Part of a small language model's weights.
Architecture: rotary positions, untied embeddings.
Each number is 500 + 25 x the weight over its row's rms, rounded and kept within 0 to 999. Layers, rows and columns count from 0. Numbers have three digits each. The size before them is the row's rms in percent of the matrix's.

# o: layer 3 attention output (transposed), 96x96, rms 0.0718, rows 35-71, columns 0-95
# v: layer 3 attention value, 96x96, rms 0.0964, rows 36-72, columns 0-95
# q: layer 3 attention query, 96x96, rms 0.128, rows 64-95, columns 0-95
# k: layer 3 attention key, 96x96, rms 0.127, rows 64-95, columns 0-95
o35 085:495451538520445474543463469541549493547499499524490464493521467483521486551518465464502512447518505453520497539528507499505525471495481517528495469470524507498500467511515491486506528499488476509529510514494514500474503499531477478537534504490484522439503529513485504519515463507491495495
v36 093:491509540503493502487498481513512503496491535512541477505481472495459542478465529529503506498489479496490479507499477478492486507433505501449530455482507503475455522528449464489515503526496529465505483496540543548507486457489572482504502556509519528486489516511513477506497486524465514511
o36 086:530492475476447486508527531518508518462518497500503467490490517490475482501515507479456530494497502513515499488509522546474494519516533486501461532495472504486524506468532554476515486519490505504464537492492480503508481583522463542480497510484489485554532491427487514490495505484517455494
v37 089:484524529458516522492496510469492488483516521524523456494509519531481508496469562519478524486483509501531489515545505480521475473511460522529451488482514522522474515502524477483534497469496489510517517471477542508492528446522494511490515505539503471503522480489533498474541478474514457578
o37 077:511482487476520487496510481480496515505517530504508533572526516461493460469489523492520526467460469493451505491488490479518492509505529481497496506530460507540518492503488514520489526519510449555534501528529489453516452507514531478499493492532483512478506500514473524502488479456436548515
v38 099:548479488524457509471503508552527477528519491497495519475510472499503494541502458521475543487495485477505486465487495483523482480515514487506501584501485497511524504517507531505427512502499514547487492482497496522489514517495489514453436503514500531528505498490522494513469466441508535478
o38 096:468494519505543505496452537521480546509496526514500447490525519508506471499512506507522498501524500486470547526501460501493507498481494520513500512496510474491487507482490536502511529514500563460509517453478485491475513491460531463569467524498451497499502504468482450447497535524499530484
v39 101:506526504519465494486485533476493503507476524490468491463484481490527510536537456450493487532494544546487454522511453503519512488478470528512482539501563484488504500520543493534454513530485521501486505481511496536498498487506510439482497536481456489513523481472514538511514461484504511516
o39 095:498488490517509471489467426518512552516484484521524510494457526513474513504514531493482478484497479492534512508490496513462468542530456507484513498493520498473524536464471494498479534477479485516535534525489492442457493519463528556552497490491518493528510480527487485469527531519491499503
v40 089:532527511522506506504480463539471521482527461477467518489530476512482458496471480464491493503509487522517487495447539524484509459502517487491474488523482543539497527515483547463461513527522478505484491511517519527508516513486466499533509512491480563503498486475522484524484527513574470468
o40 093:518512525548477453458508543562543534485491519495508521519478503528518529496485488559501475490534463475505512502489476499501519526490478530497500519477535511506479477487450492515512504482492529469501498495482492547504468485485504472491420449477509504523506489465528514495492478531487512488
v41 091:518524515526493527454493518493531528535493510470510466470513495481466529495553535449501517495492523497522458501470478476475534511552501508505502535485477477457474510528489496498571522495524509458500499542458517506480526462478504495519487489451511487506521529529487536500501517507484531483
o41 100:506444509484423522515519494540499506491495490507507499429497468487503540483483526491510492485466509507492545482515511514480463501508538464511463501540541458536488501502484469524540510478499443481504485490503514478527498489537469525490510507504482497483504525523542537509513488531494496547
v42 103:493494505476518526504532514447484463491498462491515460523481509491507494494484525527476521503502520485482537530497556468497510504550493466502484547515537465506471518494457495494492520499464501510452520507471520460529481466498458542489494508514506486510510443518479521498461489527500457555
o42 092:533482522485523468485503509521471494528498496505494498538512490531508510526474504495537484495489475517497480499526418445547445529499540464528464466471484529489552454523495490473520472539517517508509495479508456485482515482512508477525508504525475489472485508542511529515488500492494528527
v43 090:500499484517513525512462474479487461504488480511461454561525518513457474507513507500501530521527515473521541525493498461492484482532507542499536490526485488445519531470490531461532533460506495495486482500497522519487506494519565508496477502556520482489464533488535524515476505462488501498
o43 076:503503491465532498487523483511539510503474530537489494499485502438479508482491507502503498475501551460516515471528518502481468475450459484548498503514493500562506462518542527465503468506484535498492497476526523539506510505528536513479493522471524497486489551506489469484480444513465521520
v44 089:551510525512482480475466513523520505502532502522516502455507459489555509499478522496505469485467494524475489454486501497505505528508508474553520496500493521535495505455462519527481493495546534477516454502525463526525495455527452480516512453503470481502483512495525526503502499524553469525
o44 096:473556499492529506514501481498485478468505491515501457522483500540528519510484493482500480523497473476537531536504533495501495483522490533484504485509432486560492491527460493523479530527486479475498513489433454513507451500488518469521461523515525516473518516477484517519541501547505498466
v45 088:549469542505521504457533472512470461535495499467515500475487512498486487479550452481443498509497521512554504500472505531504508477509517498514500531505528464478489483489454492476433500461498516466475501461534494470504510494493476473497463536504524499485519527526511494512510505507499554511
o45 084:484520513505498503511495489510494582464495494522514539473504520514512478500519468478543507493512507519527521495535485495503502478515471471532491489436531446499488513514501481494510487523502522515479441515465539492468477506513497496528516464485521438528544502506526475490447477507509534470
v46 101:513530457515536500462523542524480524498529502485449492519473515468482474471453467511536488486503487461503499504499532542525486502543511497498489509493486495538535491530510491569482523450470522498454491488510531512510554487470537514478521476498476465492502532477486501510502499513479470513
o46 112:544522540483470508524536471490496537485528496551486489534546498500540530543515516451503485477510453504465489543498504519489517492494487468543555452524496504494489459504507515493477505509501511494505485455490492522493472477453525467528468485493521551495474471474517487506491485488501481489
v47 099:499513471509486551514483452508474493506489480472505522526496518464520494518525478501505467481482547465541507484557482491500499475513532483534483475458470476478539507475465518507545501498476467544494543519494471524509463507501525557544480499515503514525517481489552492517527494490516477515
o47 088:481509533444521505484516503468506510489528516496538481539482532495461478522525497479488553434466518514495486551495541428509513510469536520514511468511488473547488498503510432508524526516475536502495477499514515501493531478502481488468494495479501497528482492548501486475498496492493487513
v48 093:465547514474461495465476501497525481550472479532494510457505498526477505518533467484523508488519492484444526503502485472520492506477502561486540530473481471469464517494499494520526489535507500481525499441528456500537475467514497485486497487511536507467535512511511476549503500516470490483
o48 087:516451475511481514538520520512500480483544509495530523461487493463519513518536500493495514524502469430524489536510495469515481467501458490482500542551473480488509483499489490512512532449510493505484510476509470533494524532517485552537537472466502526523508489474441521502480522509494471497
v49 106:511494507535475488512530466500466529499503508486507544518537435466511494468493494497494505465510540494532502501524526518529510525508504489472462474503544484534486527499469489490497515475496510473493463494491469530510459471538460457515441507473490498466537525533513556498496536512513520478
o49 113:504497510460499566464533498496511483485514460484468513531480527501555560455518519463526475538507483486556474511492503511515469524517496554488513467492494479509487537484501502510512511486464512540507483479484468503501521499449501512485501451525466479478499491487521495492518513530481537483
v50 091:470479522517443489542463488505491550524488471543491496503483479503507496512504445469514492496511482506503506511450461501489494474483483507496523531506465524469478473487495508481522469547533498527535487482533545504494548487513514463511514550511537470457499520525472483525528521528517481524
o50 089:500518465518468515508500516489523487467539537497487515445465550493488453488513523564494499519495491518506493487508491509440498491494495502509450540501510515471482492503483472514524473475461534515498494514494473475490501515500489568502547488514540539530447504478480546518509488488490516484
v51 112:495508497527516507477492476462467489540483494506456487481507473514505491507502509501492473525532566486487503524452473489506493466537492496547500526502518502471487485482531485536497553519506510488509535515435495483492504524512479461508511507533469540496494458517499497461496526482432512556
o51 103:462493515453448492477499503543480513512499530493505467490454482539485526463493498480562536499489503523475539506531525473491510515514483468491464516458491490514489522530487548510469496482487513531486469545498486529466491468482505534475556491517508506495494499531507492513508482494496475563
v52 104:512445526477476510510539539511518476471520550487459478522536511505519513483477495478545491525458504452500521527492524500507478521542508516483497478462470508538504507494502494531487515474492453511485517481441529513496537523502535497469473478496501513533503497497459540466512479481538531514
o52 116:528493494478501500515493499517484556520509524532465525511500529508474496515452469462476487477508488501486524481464484540497515453469545516568480478488504487472471547498491503516477530481499511506479511502520493498488491508467524525516501504506497574456518476539521500520506533477465482446
v53 098:522498511546484464456466528501514528496525541464488476502557527479481505436503453500533530476497483487503504500480495483506476477511506526479482566464484509489502488499519516499506467498508480483510527500524498531505463459539524460512470460516507476526474527510456503488524468507519522468
o53 086:509518520509552505528529487495532542500477563500503503510473474451521523507499470488480490476498477500439499497422478505491535495540489489490498489507510496536469462492492535556471504494480526505500487456517475477523533528489514476533483523462493507479513542487486516503505496516525504462
v54 106:462522536453475489498494519470500490498460547432478524532475477510485456461514509533514507489491447492489536465516507484491498539504535505529488525474538518484535494523490493478535486533513493530484483485486509479513457503508488473475495499512548491477527473484508541509507552532492516486
o54 099:517461519544535551505504514554479489476520483486516526486541549491472521494513481504506493449511503520510501487456509496488480496537519490458449472510475511519507539524476460494493484508491493549480498472485453515503511453495512528544507463492488477482535549505478481536488519491488486489
v55 098:529506487539473486502484505466526505466516487515475507465492472487487501516513535496515505514473522559524514508510498488510511477474496508480550476453532517491480518488493512436517530484519494456536463506563454542517457463535514484522469481506519493488524501502501452506504500532536517519
o55 091:506529511454536499467526487476522488544477533510536493528487496527494478510517459542457491542448455495535483481484502520528489470501481485443488534513453458525542500499521521526518475494480505515474498487488477474512500494486500493494498527503524482492506528473471519487492513540507568509
v56 096:489483525491463467496492503514529502490507464523467578491498476505515504518486491490476461480517495485535510488508494484506516495435483478500496546493475491491524468473499525436521495498509532520463454485517494536516570496503508515533486521463543481523512524512477525525510473490524537498
o56 089:549510503505531491488519498474485463440484499501470469487503511498493496534554527518512456470496487469510492491497477492505505484465480504476483496452558511489511502506497497514495516479462525475476489510511490474534479476504527525543509510550464521463538546484488519507484502573533531512
v57 091:521496525499470486581492504559482516539475498496531472535489446492486479529478501464548494493527493524505537492503524463487511483499505516509492466518469462501474499539505482491525499462510533535513475512504469522512504463500523538491523513486511518473449524476522486504449493501482532502
o57 079:497470507471528518470491505504521461485481583514482461509503567486478534495491492531488519526521512489522467465510469511460477507500501510505467501501493513478496507465509505481521499518553490474513470500437533567536454540497482484532484492506496476510493510510497529495491520501500475510
v58 095:534513492503499509504471449453547511457510547489521536507537506461510493556525481487498457513502480499502485525532491514519496498511469517512481512520470476468480461530499489490537527523506511464525481481531489541484484444514481499476482507464508510478480506521455500517537491556469510492
o58 085:479498535483494529480503478511489550528500522446527494482438480494529533516514529526486483495472514478518459473542514504497483480520551505422508550483553479542513484507476486479493482530490496467503499482516493484521517511460499512521492522508480496537523474486490517535498470470476499504
v59 089:496516441529485505474537504484488501492497510516472531547535526485513520564500531548538532543485514517483514457480495508500512480516517522478504480480462507529487494463528526471503493481452476498496517480513493470505541470473488470452492511551527491483520481470525509471476490495488507463
o59 091:528501489480516515507481481505491517495509512482523496519509496515517442488536487485538484459502488510551521507468505493515516455450491497522532553537517460500543509518494534515495495518485458532520494449499527488469473473488511508495478507498511534495453514558520463501479475443529471482
v60 096:504527510513540471509529519471530521520481480534438490509524530526532535507536485487479476527522500486503521534492461519474495479491506502484478508460533503500495469470491484477494509521482544532493518501422512457479513473498526545473511500485510478490453502473546517494507494467458515479
o60 093:475506488515466480490491427521483488502495527481494479495524502458464463517471528481535531524534476461514483510481536528448500545476498492528506516520514513516507561534478538517487484485496503468492495507525537502475537495506498507524518441479477526514516512531513507462490471487534467499
v61 098:448545469470472499521517515504512471512513492495474518532480451485520492483499532504538497540485496520516505510478496514471485490517519484478546489485460527518565496476527544462498539487492496520514491517535556527484517442503499503477461503502515443500513494513522502483485462498472480471
o61 094:551483507511510526497517498498480495533469551522449492509553520523488504511462494502513484470495502455496491533477504524520493515488501506525521505495483449508514480533474509478486491523478502502456482471459493477511510515547546530473500518530503540494473482503478484477557485521477503424
v62 095:484485484530521483467525504530506508531532509536542502494476483525496468467488500521488550522501480497524484461460463458503527503499493500501494510483507542469487508449495510472491484511518563490502470495484539535486532487486479490543494487446527500541532510512510486437521499474523461515
o62 090:502546470505501474466467530522498468461456544517478514490518471507505504548478525515540448519454521522468511552485466524495524514505470490491492489538511493528504497491496533495535503534525489496515499514514470501515457519469526529510518503501503414493477489491507470475524479521488493499
v63 091:488512483495508487530512468516463484512552521500544544473469470498498482505546478473488506474470502502488546498484458503556509497483524484486472496500490505510459505509451518512511513514492531497520474505511500488492531492489525462490478503501560521500545468503485541529566482506496534447
o63 083:489464520503466534511499499509485513470503524476488547544512476479512484460459537496505502523435509454521512506516515482493505544482528548511502512462500506487496505449490499490544491487463515507470541491482480503505529512477461521507527523488534471500468534501512461523472509524553466494
q64 076:510458513488524517518520495518492495533499474474508462516488515508526474510483523479491463509464475500479438518464525489506530533564492524493468499482482506482507531489495507498501497450526486469495529513486505493466549501495487509520419510521507534462477462547539485497498488531496472528
k64 099:461536483500515522525499526513492469481424468476525532528491499538492505500538500490496497503498525520500514529510541506453513500463496466482500484484464546534514523523486528514446474464484512522503523528468485521519478469546515496523552527482504504547489489478493487468469466495487498510
q65 078:514463539465505439488525488493482474501534491483486527515481526553537487479517486478522494477502510456469497495492502502517503473469469506496508515499540473493509495503485476469511529458558471494479531524508495536498502508467457487553480561519498504475529497491536501517483488551537488479
k65 055:504529497512459497476497504490487506492485531505528477473483522524541511467492480487455485511507515539489497559492519474489487523445525550477511513463466514463493483483551530503516485480500457521516504490470519496545492519507502526513529491580502494516481518460481481524516479476524464470
q66 047:502497473546505515474474476513529521488487524472545522507536476497506504499511514498506481480448480510507498531525515481479494481535449502520486496531519550520502476496549512531512473528476522466507483529525507497517491511513501531502470481445434494488519499439458492517501527462491452520
k66 150:539445484499540503535493491492506517528556490503475478493528479454481504513483517486519509508478493476485498452491502516515502460541524501520499523502503461558501505499471442494477516516503509495511479489572489491480516489486489518445470498452497552489504516529493547504506542517494516502
q67 108:487482505506484479493488468562528488503476525491538493523511480491548445476536476536530492500509436503550506502479486477503462515503488502535515518487523516519498488502495476488473522471501427488490532479515450471530479495513474494502521516486498475541502544525510509516500498479475464542
k67 107:512504512510500511491489508528468511466538527492518515501492551486529499499526479488485507503472518556478558452492540502502519541521470510477488493521463496482526503480513461481474536476480463524494484484497483452547531524525487502468491520514495525441517469476501514463495475527461506542
q68 120:492479525447490436488502503478476486504539539478496535522481512500536501471498481494521493509495515453481505500470487474524486472449475483486506495528540472496493521511509451498512527481531479457502548517522511526488495504477487491529513544504506496505552488484532491538492496556559491475
k68 083:547468491516527492521544469547517491514520497491480480476538513465479516524485531491515557504479516520481479483493497518516526486549528473505478460502501462517474529473501463485510507543510491492514516466526478498487558466500487514510476505492541551471533507473489467513458527512484466494
q69 129:507530473546478547522445519503500502514468499525514478462532474472451502522493490511496519495515500560533515512527497517473505478515533479508496469503495533520491485495502528506506496535449531524525468478515498468524492492517543508441526445478490486519479521513458511482509512458469486509
k69 117:451554524489448475494506500497487509498438482454498542504463529530510492502517491513480462533506514500534512539520501511464521536494477476495496487488470549445496501512519545505512507475505508503480507514443512513502488535535512460550507512508508454498477490476523484479486470511515512489
q70 186:502467533467489447478558490497483512507522498474474525527463532529516496466515503485513490523488509438484485483493482480521509495479459530500496520484528463486505513499503478468514514448536475485476538526508504553481521499475460473539479561513519507483527485494546501523487487531511499483
k70 054:506459491493538505532485455490499484482496455491461520472469494506451526490498544510516534477508542486507521466501518534467508519468478463505480493523513520513534471494502479505461511486516516490484492503528492469473515493545511497460504512440472518512459470551502539477510520537505539531
q71 103:499513454533487512500522484505477487532495486508513526545482501454529496504495507543522481544562522493482501532479505482499525503484528528484475479529473540506477498502513491474487536476509504461504523522505469469568486481500494511487453516538483557507489495459495477490481453495456494531
k71 108:496482523515466512488473514538469528501512507507486468488526471436516485450483541507499493493478534479518509478508545504553526522473525513476491474504549517520505487450473434501496495543524499497493492487508520457503502530471460503530475491470512528480510508524461468513520507495527467490
q72 107:510516508518487509492471480489512460488479469483447467478528569487471506475541493455501503508508550534473535467490545503511471514518499517472543484475460505495509490506477514488545496462507490517522513495471500507523504527520463531509504506486519525511488562462491526486487547477461499509
k72 107:496455472501484534485473540463515513473481495476535499483482482515479509500524528512512509468485500491501497496493499519468502506534535514517501483517505512495530480475542479510492506494470456483478487502451463521493543514497492509542592521474552515524487512454486502481459545530504461493
q73 103:521504497523480558527481520499496486506484480463508506505514516481497479508433518466477472571529489517484496516476529548492490467481500517511506506523458509522483509498470500517502519446479469506504497526519513458483533526496517564478483520476513512482483438474532506510506544482478510513
k73 104:498515510485462498501493503472539472496502537518486483462485502488465505488501562463496495499486488501471491484523540478513507513517515520498472482496451522452504438522479505507541502504528487528457494568457453469484526483520508522510498494514528516547513514503446525512491536490537489508
q74 099:457531507491522520477510511479531466460543478436494555514495517518518485494503507511499512489527472486489529487493534517503494497487482503500516497517518499515479505542481509504483530505527534465490512540457465452461465485453517520485541555485456541474485537484495483510495516515519510531
k74 104:494482513506497500520478520488461473457507516540517471505524446501537501488566528502501554483473486487494521497478531516487509490521498549549521535553505487473534456549500471500498498480474505485514520499516495476504498493432474472458511463506483496473492521528513543514499506492499496510
q75 104:515533444432508548482492499475505488493499480515470475507492509532537537492480507476493471502497484480536519510539482507495494479470500474527509538507508532521529467476519533475502515459440492505501475504500471505507524484536474502519521512498491537534508472518540483466522471511561537502
k75 109:525514467510481516513508516490495486544508484453513498486534515497425492506467538520481517472480489461490450504505534491510500541545440518504498525473502504494515445503492497509502504486525507503491502541508495478507508515532530494483501500565500510462476505448476505512554461528478480508
q76 110:475496483509507480488535469506466432479509481555489471536535489508527521466471526495491493473543508505489532488516510511452461473470494529508512533471515505504489484509534498502522464515521483505482455491462496495537523472506514509496517484471485469537488489496511458458503557488519499552
k76 112:479509506483530516502513535512523514500535541457500496522473515493467482511502534514493542538518472484525508549511517498462516510511495528455509507547481485503486454480490498475524454453505460479515483532517461524484499503523503479509480473490521492476487515463509490553498442524491559523
q77 099:495455487488530528533529493497533460490501512555457495492524481484548476451495478500500494471486429521515530493519530496506499506475514522522513502525567492495514502528471491476460491510527496501468475512493471493520458532476501490487486496471515493515481460495509513488540475540537542498
k77 100:530556497492553531479472512516529469470506532504456515460498527518486446494522478459487513509499490484486476512484503501492470559471506542473516497538524466527533498482513495461497525497479482496500507516512502469524504474496499501464480457535501506501514541542485510458502464513463507460
q78 113:510505529513468491506493489498501510499517539493485480495483510477513492513538471497455532488540523502509549520508516473492526465500472489496478508499550520516489470513518481536479472482478497480481501528529524500514498531465502495517522498440537573506516460476449528496467505537445467467
k78 116:456528557518474519502494456524455518487484495486513528487543513512449482502465479489520519545503514518505453504461495534482534500490489485518497478471483521510505519485526496513490519535527513516501460507459436504482568531480469500482509468505517516538503532495492505467505497488463505514
q79 104:509471467460490524495518471508470505500471566493513481449497514468511495530494481449459500485511455470494532462506468508493525472517521510485502532523533508473517504526515532494508478532504530520489525479492522466542518503516480523426491534500470516475523511514542477500479495483528500465
k79 109:482489527476511509528541517469504480507498504481495513521497514500483471468519486545483490550458496474505500517544480478430485507489501492489522486477471471496511499480565499516544519539490507515533521526549504473494463474467519495491456532494485470482527471477540524447524521486511498497
q80 118:510503524488498498534482512517469497486515560522498435477507499529519489484459521481497501491471514489481476512494494473507468502552516456488479517505450519481502533497511520517494448499537533540461467485503525461469537476527454494524519500476481499496441504483498534530518511497517488540
k80 116:492478506497488514509553494475524458495479529492524514524472470523475531499535478524518439503507462540504514472524487472515483532509523511516500510485509540518494490514503509470509502511515502511493515480512423509476469469534508459498476457517460520511536533477472488522506507546491552542
q81 110:509458498490479509487517506513510467525513480538469481478505528514509514501491452509530475510541503508524461532536520469469519499474483513532515533508510422461472501474513517492543487535473498496483512496476450508488537540507495507473474495513479514483489470497536452502494565490485521531
k81 112:482536467466507478475496520492518521528504493493465480487512460516530543487506556492493524533510508481511487485476510471450484481511487494485541445518504516572479502501520457531507482492500529498508484513487504471501510435528531518487516510517502521483513513503544483498483481472562531462
q82 097:491480519461490492517493498532491501484504552474540517501525516516488477460431482508530552528511535486535481476496527481497507491501498457515474491542485499510499502536500492505474465512533473512508460510513540498529503497543532487449447548472488504483518495489524511491466458493516538486
k82 107:517509496535519536525570507509522474460488458505476518502486504478488448484496495506522478534482480538505526508510475513537470488469496521522524515497451540514484500480491458514554520496534533488484479538520473527512472501491465485502467501480504513483543557508471516474484500485479477532
q83 118:499499522511504486489499479482491471507522500487494466490470523520484544456524507466488476550534487493516536503486462512497514485484492520544524499453485518474502531549463531497477483490532531549526479538436518472461511519505504459516493486520527487504513478437486505484493488483510552497
k83 112:461516458522504512463548462495490538491524519462486490529426459498537459471507524515529495464469469493478498512517494500522501520507515519563520497517528499497490488476521497463492471506529490505480483509455519494511503479500499482476554508486508455505497521472527529485561519493491494496
q84 102:481503484531486479510519485495494543478533461500531494552508520506492525511530522492533546474472507533483482528452500528462472486543491484531512534491500484480503480448510512493479521503534505511486483562473507524525504535457511517495495533499519494507504483507448463495483488436478484469
k84 111:508521510525538490479461491532492468478489479543503480500477509494499510505477508481452548459502463495520471516542516523499526473447522470532523546492482528492473482466493506478504497505516496547524464495543568500469508490519497493463531514476508521526466483522534498514467479508503488535
q85 106:523490500515505523490518494502512510495511505489504500506528487520516475528508514503477497473502509561494477479553559496531535460474486482481542461510486498521462518481481523475435499503504478466491536530518503459502538486507450526473513537504531464507520507445522511472462459495488490528
k85 110:525477491489533485480507504508474457499533494526522477521491517514479526511540514465522502500446532496475452518473536554500481506472500523507483479507496458522490480472546507532512506484529508490527516516521491484558497512483518480493525490474535515525535519517441479465484544451519508472
q86 089:507493503484500500539501483492507463518515470536524474483476502549496500481483478515540456485481561463490490517478566534530474481511564487502500488499499492484486523517490524496508548457468543505473471516513470511556510503488503513503526508502494490539470504504490521453515536521498517463
k86 098:558476440478497472557521475509502490465508524515518515459517484508472484483469520501498510476519478506528524479493498500543495468482529512514493510536496548534541466473502447484463488525484527466492503510482485530493543465505493467492533494518509499497495513516454454479537503514502530508
q87 106:459512471493519520537483461507494516479528549461475513533459455497506502469492486517502498449524509508472521538515524526515482464512481508512544507519489557495505515489500518459484502498510439476495513523478526508501494508520539491494496496531461491529516451529450507461508518545523493498
k87 110:521499470497530487500510494550488521483471537500493466516506471536522464503466487521516491541470511495498494537466489501504512496481502509509517485442466530468537468481453493438513465505504519460496491524580517503530491505504527475493503472492549512499460492512471515504545503501523515513
q88 100:485472475545464498476527516478518516513482447528507520492484489502503474514505492490525503494502519513521542486508535524450479513537467474512484524503513470486506532479533545489484529487495509481503516472512539459492459532513516544492501477494506527459506456473506452532534479453452530512
k88 102:470540524534496497487515508482496508522462503473514484443491467469515511468513521485493524516491463507544448476548534502505491505491512506467452491512524497530466482539457501500532477483488505524521555501488492530468533543531510503492515552478500514494465484505460523465490521480524497521
q89 100:522501490498468488474478525499438510486516467488487510521466489484533485550525506561491491499478462500549457485511494503510485508481520527495496494530473515494509530440495488450517533521528492506469486490536490537494516542527488515494498496505518557492505524507490485472442501498533551485
k89 105:496503499495475494464494540521489523557496462531496491467492522539502535490487498533459526503513500520458501505473532520533508495479494482541492520463483518542496480480494505514532462537450495472502524525494558487564481470485483470520494525486470505505473477475498490525463497512463463510
q90 105:468504487522520524538492482529534469461481526482495517448477464484491530491509476509505505545490457475495509516527523469477500487459499499525470494533494493553474531535509502496464527501529488543502529522495492518511515501531502508481478453489477476506559512468446512461502521490536471510
k90 113:475485502512454494540486492514505542470497510487490535513457522492542498508543466502460512524479519505527492550484515532544467503533453504495454540518476516500491502496449480465486523513501499466487489551509507477521492440521488489504478512507520475486504541463518542498497486507509535521
q91 108:469521466488504503502524500533526485460468542498464493514482520529507482551495495516524469483478511492464491503473507462564496465494536542477500503523494467474477535544497491474468481486473476488535468463538484495490544465516500509493501519528459519494519521451504526537492499486499467514
k91 105:513501487480476491522493514531543527538472474486577508526509513465507514472550491515496494519457493507508532500467486488485498461481534538468484468488499499485504474478473480493470545500510514499495525499507498528515461473512535476556455475480510506539514536496510555459510491487479478509
q92 102:512491477496506532510497490544511515504541523435504486485494501560516511530484482594514473488487476511514519531524485448515507545486483520517487474488480486504505518495505485477530476522525524445532463502489487482509518470478483478483454502502478522546478484512513491497536498522507479523
k92 113:519517523479465490521494516516495529503445487527502508526463483525511480485493514508477475514472479488509534415459511517481487549506496463466504485530446474506469524542484492499494464511531534487483495511487525539505464510528470470474518475512544527477499521504497518495548470506490521490
q93 109:523491460492481579497463496507469475516494494464537488522483536496516520503505503489490504479496522496432477498475508518491514544475489471494510528458525508498465539486496508522507476552496521500451526499499532493484508534501503506484493456474475560475470509516509491524460492511483551500
k93 112:498512508547431485492512502504487511511472520490506527493523494523455488487546530505502528513565511479538489496516519470475484491466545479515532501468483517457506555502515508495510454512530492514486544494495492454490458519505496501478486487528505547484499466463505511493453510499537503464
q94 110:491472478485483494520509485516487537509489535464541508534494516483511510493507485512434539483509513487496451524480463506550498538497491471519488539528471525496470506520553504523535489501504505490541493500510458500481469515539517481501505559461487483494505465508475518462518513523493452454
k94 113:510507483505513532535496458523487482482485463532462509530475519470490504479520507486546453541515473494485479468515458506501558481525501458480528515545437571489493477466483492510525530498487524480500488488503498475533511525492496484452482512524488500506478479500510549520504533505507501511
q95 099:505506492477449511456509476498485439509549547538508508519499483520499473542492494521501467521540507510473481493482527495521478485510494443492479497504495477480508520508529495472496510532528513502484520516493454474495466534509480530476499503532491443506488458525446550509496480536461501515
k95 106:501541467472491519534516482512449488450488485510505482492501521534491565473519518509552492520481449503516494495522498515519494510448497517472498537499528567520498485545469523487492501538475498515488502524449479483527488506486500535500508458512458517499516489504454464487515493499506501533
v64 114:493553510545530471518469515522528510482469543527465530508516528519426477500520509467499489507516465506444466515501524498488527473460520485490493476502524510455532473537503490501518504487491489502502492526504471485470503487523537518513502499487473530471500534487465473482459536533486497540
o64 111:507473482505469496518496516531465522521504536522482532467503490520500506522491428507493507475496489523500482479482447485519546501508466499548511496525500517547497503528499482522508446553557509486518501467489495514482546485471471505519503516519473477512503471482518508515506481491518478421
v65 108:483488447491517483452521494530505495501488491535507507488485452533497527497487494465555459502484504532534513489490452475485500475477525463463491446462518494470505519515497494553517510548466517548476525488525495507531486534502517514489522521512549487519509511474497539490489503457489510484
o65 124:524514509550490536480500540449476539476494492497470534484479498483452509495523476560476486461483516480518509485489512541519524478505482529541502548473526498482484463503503476485497492494482512529473453523493474482509477519480515526472452516514503522502516511462482500484517526547536530466
v66 107:474513477539513486538513483486478445486502473448488561558493503459478501528509507490488500503487511503560497488536505517499486481489519535462510555500517526499555511518456517494535513474494475519508513488491473492465521527486481476472502508475458495513490465486543478494487521523477511524
o66 109:503502521519524492488534481498505483511525454492490525455510503509503470441516555463487480544504478528477478474500433478472494502474502586532510476518512490526496526514504474495485482490516486509509521525506474483517537519515526524518454523493508480498511505494531499536510457490484445502
v67 106:528501541501508491503500476492502446523511457469501500517509498494524538533486508540484501535462524463472509523466508457490503498473531438521449524525515491482510482487488523538528488557471477474492510455499457485509517523474501523511505523499527514499484461516510474524507495563486486518
o67 114:492491545463516472519477487509512502472443460534521493490552473520493490521530479526492533485508511502469549526470494508504489511459486512534491486521506469507484461546545525506496505480470570512474526544487494533516480464529499478526468515511486456492492504502499479461489488507476522505
v68 103:464522481488481495490499457468530532500467523499551502481519473452486496505502545512507501499523490500477478466527501496517559514552470516493478490538469506483460520487466541506520497489513491496467490487534509531552508468466474521450524520490485498518533536477498483476531497471537522511
o68 115:509512467477482491481554500521490510437541492516468540546492533502490489458457486449502508536507478533532465516465531523506511492464532469496518492501523501494488530495481505516489488491486536466524486507537478526518468523482499461511486458481498494487521508539465536517522520529488513461
v69 110:508512485506456496525516460542499538525499500445468507468506534484517476501539521460502476501518516490532513484547514463446526464490529493539496533512449488488488515537485511505495506480541547497494467508513457473517477527518489494502486473521509521478482503504516489462530526500484550471
o69 109:533492493464509504471482539483494487481543505464472539519526546511521513451476503520464512501485494534470487463536494476536464491523517448476508504484505511529519503477530536486446493563531537508474516507534521474516496462494496499492454504472483480529508497479512528497505466492509494531
v70 095:517519549527502546518522490464514505537515494550545460493478511477498536504517529484486541525420543502474521508510532513475489496532467525448493485530504492506528508482484524526491514496502516495525488470510467488476515499512489469503507509518538463471497535515499511457463477489493477471
o70 119:480457505500489513503470466554449506531495483493535499515495473479504515504507519520514440503538503494491473527494468512491506504435469510517488484475503551493561515477479503491560526506482543508459497542505543529515516512483508508484467480478503487523505500537511492491469507478453503518
v71 112:509503493468481507482507515489455499505493484514498464471540544493473482531516542502519485491524494510499455475510495486528486457503455510473494513496537508537515458491524486535473486458470516509529500489513494534530537558469521533506473493436509503488546541490538499524490515469472527484
o71 116:507508542542510541557506503505511513477448501535468493500459542493476521500481475503501496528518479509518509517499512541489485576543512470518497493493458495522541509505503494488483497507526521495452501502510499474472512477499531512479476463458497516452464470546454498485515500481471486489
v72 109:504502495529531467447498463511504489529445445485502511518512487454498564494496494524480449488496534499481511474528507501503511519492509485481493486491504537529478539491492488501480493541527514507518510497493556441525484493536484502481472509500497422518510479518499542525492529471504502486